config.yaml
hidden_act: "swiglu"
parallel_block: false
max_seq_len: 256
Each number is 128 + 24 x the weight over its row's rms, rounded and kept within 0 to 255. Layers, rows and columns count from 0. Numbers have three digits each. The size before them is the row's rms in percent of the matrix's.

# layer 5 MLP gate, 320x128, rms 0.166, rows 0-42, columns 0-63
103:154100121092153097152134101125148172121122106140157158067132119130108169161120109107128144106146131162141126114152133056127151171108158121088074152181125127163156122100144138106127168141139119
105:125127097125138090112123131119170131117104145114068174152115127111112097148166108159085152171139076108158153130144101112151112145079146155151117135109135119098104088133115150104170150135105115
104:147116157097099133096149140095145098130131125098134170137161087164134119117124130141122061116101131116186122139111151182090127122141186137134117152130154134139137127138105147125145114125129129
103:118086146168155100121137129140141103109154142155093125136106142169124145107116142124165097117102158075117123092113178136172137110110148083123126101102121081098048164116140143125153160160102131
091:146116147111174134147125153110112134111107122155105086143123137098147087120153136130155102143154143160129107124113099150149141190090165096101136102105105095144113094158144115153128105152159160
095:105132142117124137147166128073097157163119180131104127130159104104143128119113107061099129133133158137087174096096135116142115135102133105109124140154101144116108129143167134128114133121106130
100:150108136152145105155100101121103125125105123124135131119140145096100143138114109140116129116103086152103144114096092147090133140163145139143119092154146131173148130108119087104090118065115138
094:134148103157183127157123110113105121129120116144137106144148088122144097124109120144059134143145118126150167100101104108097112131158153142161119085171094145161121151114140145073147094141139070
099:099176148127151112178120129131123105152110158124096117149153168125119145086154159120109140099147141124132121115124148128134116147120131129139098094168081122109052139152123123117119118149114150
109:136126149113132146184167121140123119121100135101083149123095153117089134166141149160128118109114157129132136117047125128096155121139101122118112100139121084133156153110113163075146138123133179
106:157126118125164108125157125119137113142139156142124128116077145088136131148183136161154094133148139160116139117099157123135099152097155136137067122139142090163140155099131116136141142129157131
106:095095073100144130175116120088142131127090110134126140103129083084143141127143123166149119116123124117089128117130120143098126133099147129140120140155152171107131086138141122131142100103124115
097:126126144123135132150131158102168168178114115075121117109125107101119151108118117144095135145140139117124171184083131150117163166153127166108143113148110096151121138160100099129113117101106095
106:136162138184140130140127126115152102108149174133122121101106117130164126123130135099090124139159147126126093060133158093135110104081137123132133118154155124120121128124104154156135142082129176
095:141162186087152168088137151145122119154137156116106143171139146133101100139104124122136105136127143164157145115096123149157098108166123121110084112117125146162148085116123141123113148099124141
105:126088133136158127137157117106142111127137139119145198135099131130143115104129169114089123149113106174140112111137108145121155116150126134106148110122083146089136169150138142136145117101086148
102:111090119123125127123095143166121133159101109115157143173122127138099129098116097123114103095094103099122142097085116123131075102173122102121158133140125165116135121131139130155152125140139098
098:125138152122140140129153090104127125131091114134163120140153115155131123152127162124119094118152176142139155120126056154128098119089087129104136136197118140089145181123127088112102108128128147
105:113109119140143085090112106090117124170120118138174132126106116118115161141124120136084116164164123122169090134120142104117150137129135134142098108115177155119169066099151130162145129138142144
092:159126097118106126134130120128123089130130122164138113102159103121098117167095108134096133151133123119127160148147144127169124144113070113128147155163114113174120159128109097173147116084113177
100:136110124066132139101111122138113172130155191130112107129157115114119157105097106068131145141132130095150193110113120095119108120135115138119115105094139080096159123145104121101091144162101135
096:114152135101122114132083138123115161136118092097135156089120169113165135138166115126114166125131131115128151148096132101134182110139166123123098140120148135121145079083144156116133146086119114
099:117104198122122121125138141146101100122094124108142090145146110152157079110096124152122141126111115129147135115139156133106117168113150103153145162145105172125125117096121139155080092093116137
097:171157126146076145131139150136161148115123123161125146175103149143120146143150115115131119115147068115138123120112136163112154127140143131145144125145144072135120101140119099181129142106102165
101:163123118164114130115120115118133077146122134094129169120099130144142134130090132158138104091143118107166137104123114149143112161140095130108137130121120121096148131120143155116077188149166152
102:133144099120147102111100106118145133146144100122124150096124123102149137087145126142148126143151145065196106167097134110149139117141127164160122141114100152100154106111125132149106118151166149
102:118147128141147116165093120114135154098105107093174132083123149127077127170092130128140111161092143100150118120111135125164091125127144099181135119171132184144154097121116157136186133128126121
096:072121168155135110070155082151140124131134109135103120133126166118166114129105135136151120128124144136139164105082129165113090115092143125125165135105101141119108134116135156107161101143110171
098:147130155132128147109130150170067144145089095142107144107171098136145110198166142111092146154146120150165087167101103149148138121123122127165134113113095091147133154124162157136118145125113116
099:120089106130108129174117127136114090127084140136172129155102141125115107123144125157143124113115177133091088147118169110119109111090107167100098092122129129135094173155142118123130112164148121
077:139174140161120094111139154129119146118148141157136146139087174119075099121119133152171098139135150086146097124170134107129178142169130115125111130104161125164109095144141160095096150142103118
104:108145181162127083152112088148157160153145129132129107146113131134143126096152171118170148133140141136136158124171070121120159146125156117112086125120122124140116123134121104099142149129100131
102:177177117101141113124111122091152145115159132067158122145079128118080122103154121119138141142142095116105160132116117136148154098099195160162105124174173088129157127120107115138131158120164106
095:139148128140171133133127138141116124174127121133158111147067104093137138153160142133105082154082157118144139128100162163086106129112133146131164114135119122117081180118107152116105173120132123
109:113153103127111155103114130113133093130150140146126128096135099127101115131151139120132115113124126120141118091146110088123142173130121117093128108168151126119114129076076111124071128112117184
098:160113169131137099111147088119137148122106179120083107108139127112140171164131120120124133110119120112152127155127106151147127095131146139181105124136131076092100163137127126146101132111139107
093:126131155149117112133123107115121114144135120144133125129155095106172075136126112118150103122089141139164111165160080139135114135118145129160114130097149102112146119172066146073159123119103168
108:122114120123137141142122155129138090097104127149106148191148107160097087076064141105131129170159121103140130140145114142123132135129098135122134155170128126130115139104102085065112104119134119
093:126103133121101114116122135096152109122116095140138143120125103159157146152127185138146127146138113082125151144100139092125108119119155143137179063110161120164079166162142074100150093125111167
103:117142133112144117113118110127144121133082090120073120145103159134136142104154146115094133122131141159104121127155183115143109143185126108092099079139133154149144102099125121140115170132099149
098:153118173121099138077149125104142133160133124155153152114156134079104164115087131121146152129133144148162124128159099133100126157140128095115160141129167087120109157151086137156145113120157128
099:053130111133113108153126108126077117137138140096107121106124114100120129116096119157107106140143163135133123116144155096082115153153087116091116138129111120113096127107126120097152164169150109
106:102083104143163101141110125111130111153113135135131129140142137135115158153142147137059137131096106097124113162135110163117142118067169156099112138128103089130120119085182145095131115138142144